config.toml
num_key_value_heads = 6
tie_word_embeddings = false
init_std_o = 0.0
final_lr_fraction = 0.0
Each number is 200 + 40 x the weight over its row's rms, rounded and kept within 0 to 999. Layers, rows and columns count from 0. The size before them is the row's rms in percent of the matrix's.

# layer 4 attention output, 192x192, rms 0.0877, rows 144-151, columns 0-191
087,232,185,144,269,156,196,254,220,239,318,250,175,194,199,131,215,258,170,232,282,206,209,219,180,147,165,203,176,217,183,169,154,286,168,200,233,122,150,177,267,262,151,184,253,165,176,184,153,148,198,186,228,134,158,220,207,203,150,208,207,208,157,196,249,229,175,230,254,154,267,193,228,130,213,242,243,287,152,277,178,228,168,211,179,242,176,178,162,199,205,258,145,226,173,169,127,184,259,110,129,185,229,156,265,239,143,186,241,241,157,216,196,283,196,154,243,208,235,184,171,223,190,173,200,195,197,209,130,195,169,182,293,161,203,216,201,178,190,152,190,160,233,191,210,260,182,300,223,198,219,291,173,108,161,143,167,221,254,196,195,260,209,241,211,210,226,165,162,186,178,232,194,200,237,199,223,197,191,197,206,199,194,237,239,173,172,198,179,206,237,141,209
101,166,225,161,200,236,167,191,324,236,115,129,246,141,187,156,183,169,239,169,238,241,146,110,204,215,144,147,253,261,171,173,168,245,236,186,195,188,207,187,288,244,141,153,261,243,237,262,226,247,270,206,163,168,156,126,134,222,187,197,193,195,155,237,162,254,223,177,167,166,184,185,242,281,258,233,200,266,246,243,237,200,215,245,181,221,197,225,284,252,173,216,194,199,217,173,155,195,191,279,241,250,143,169,251,227,145,145,222,201,202,168,167,247,216,214,222,196,234,251,193,204,232,212,238,160,217,140,183,176,215,176,172,174,110,206,245,266,106,94,190,187,188,215,149,219,117,227,182,217,202,207,181,197,151,226,263,175,213,186,163,181,214,231,288,156,211,174,148,187,190,166,179,160,227,159,216,200,204,203,229,214,235,197,202,210,232,169,204,207,224,203,194
103,209,259,160,217,178,145,177,252,228,126,177,197,221,256,175,286,208,145,178,158,256,184,152,210,166,202,169,220,196,235,239,190,220,213,153,190,199,222,207,198,301,186,149,230,168,182,192,245,234,232,247,182,262,180,207,193,119,138,158,188,180,235,233,237,263,198,209,175,199,275,164,131,206,221,242,209,222,183,199,229,219,165,151,184,244,189,214,211,175,229,216,196,228,191,173,192,205,283,226,135,164,217,182,207,202,178,161,286,225,231,196,203,186,175,149,238,169,284,227,179,217,197,213,287,294,171,206,175,191,185,282,187,211,167,231,248,154,216,303,240,119,227,258,138,185,222,165,176,222,218,164,258,177,266,315,128,206,188,179,153,258,200,153,224,141,208,236,166,284,180,293,165,226,223,122,241,220,203,274,204,212,230,213,235,187,169,168,166,217,205,176,197
109,266,213,268,267,158,183,232,232,220,221,239,277,177,208,175,223,164,179,193,182,264,198,120,195,161,216,184,201,224,168,177,191,168,157,174,255,240,131,186,258,235,234,239,137,192,284,187,152,240,154,211,156,189,207,245,170,242,253,133,241,152,179,213,172,232,182,121,193,200,202,241,119,229,162,212,233,243,169,216,191,175,177,202,174,172,202,149,234,167,138,180,153,247,204,147,202,104,177,279,198,134,219,229,230,245,283,175,188,178,155,238,150,209,237,177,95,183,256,241,209,159,197,258,203,147,226,160,136,174,110,245,164,196,228,233,206,282,216,241,224,168,181,221,214,259,233,276,174,230,195,196,130,211,207,190,207,207,261,245,199,189,181,203,229,131,182,210,247,182,145,213,254,153,183,218,208,204,157,146,192,217,168,215,251,131,260,185,252,249,205,232,149
108,138,232,204,250,290,233,149,156,239,180,248,136,233,96,198,201,238,109,195,221,209,193,157,248,181,176,239,264,180,250,161,223,236,195,209,186,147,213,262,224,212,167,256,257,263,251,152,216,225,215,118,151,212,270,189,221,220,217,218,236,203,238,212,228,159,145,147,219,232,257,208,207,238,175,250,188,265,226,235,200,177,253,206,252,212,227,237,225,189,184,218,153,152,211,225,169,250,204,183,195,252,206,218,138,185,96,214,194,236,236,181,239,258,122,268,248,191,233,212,173,180,165,145,114,191,185,188,212,136,251,235,251,210,191,168,190,122,272,189,230,167,225,199,232,187,245,127,207,254,198,205,170,179,118,231,144,240,223,226,180,211,187,205,229,237,252,216,274,171,116,144,221,154,167,203,231,230,206,208,220,151,200,220,158,146,175,228,177,253,259,243,198
106,186,141,220,228,189,244,231,198,174,196,160,139,129,195,76,266,164,181,178,179,230,249,125,134,201,189,185,220,157,183,222,186,184,220,205,262,248,208,216,258,222,206,207,210,259,262,159,173,235,227,197,157,143,289,197,238,203,238,196,173,198,203,223,182,219,198,183,107,213,212,133,207,263,169,161,205,200,201,240,220,256,264,157,215,149,279,271,221,264,182,160,166,180,140,226,229,218,175,248,235,249,238,158,247,229,150,260,218,188,270,175,102,176,216,223,160,195,180,145,181,177,196,193,188,163,197,258,198,180,104,215,206,200,169,201,193,274,192,193,271,198,190,267,156,201,206,163,182,152,117,222,259,176,186,260,300,216,216,246,240,172,212,180,224,180,173,214,234,143,226,170,211,158,222,178,182,243,233,255,237,236,271,103,220,228,195,173,173,186,177,242,223
098,279,296,217,199,258,206,178,152,155,226,142,166,163,250,185,204,165,174,133,171,195,121,230,183,213,266,244,178,238,277,169,200,169,122,196,191,165,237,249,169,242,237,197,193,244,261,232,232,173,237,204,180,179,194,226,226,231,215,201,212,195,176,272,260,142,200,134,220,184,196,187,146,173,219,155,181,209,170,242,241,280,245,181,124,108,195,162,185,185,111,276,275,148,194,173,222,301,198,157,154,206,162,169,160,253,257,205,177,122,193,143,255,266,137,213,214,165,145,187,221,173,109,140,224,244,209,205,203,230,272,263,215,208,190,250,243,202,148,205,246,183,189,170,229,163,201,228,211,200,262,227,215,169,161,177,220,197,276,202,199,157,197,178,213,271,215,181,163,183,187,152,179,202,175,162,211,218,165,273,155,173,263,197,190,194,210,188,153,197,212,179,235
093,227,142,249,240,251,264,151,195,185,250,255,126,295,204,287,142,178,183,164,125,203,217,148,221,206,219,206,220,146,224,192,182,192,203,229,197,124,219,162,221,230,185,149,185,233,221,203,172,210,168,234,156,165,245,118,227,174,302,235,216,238,246,262,226,104,178,223,117,137,215,168,203,176,227,229,221,232,211,212,244,210,274,211,183,183,107,225,153,244,210,209,174,228,184,199,200,177,229,186,229,265,186,133,130,148,172,221,215,206,138,248,189,235,203,160,240,233,202,226,222,297,187,256,244,244,203,172,251,191,164,210,236,180,153,224,213,236,227,208,195,200,243,194,236,215,166,230,244,121,227,233,167,167,195,247,166,281,232,173,109,203,164,288,211,193,137,204,220,235,199,160,196,171,259,196,149,219,238,244,161,188,234,200,122,204,233,183,160,213,233,213,154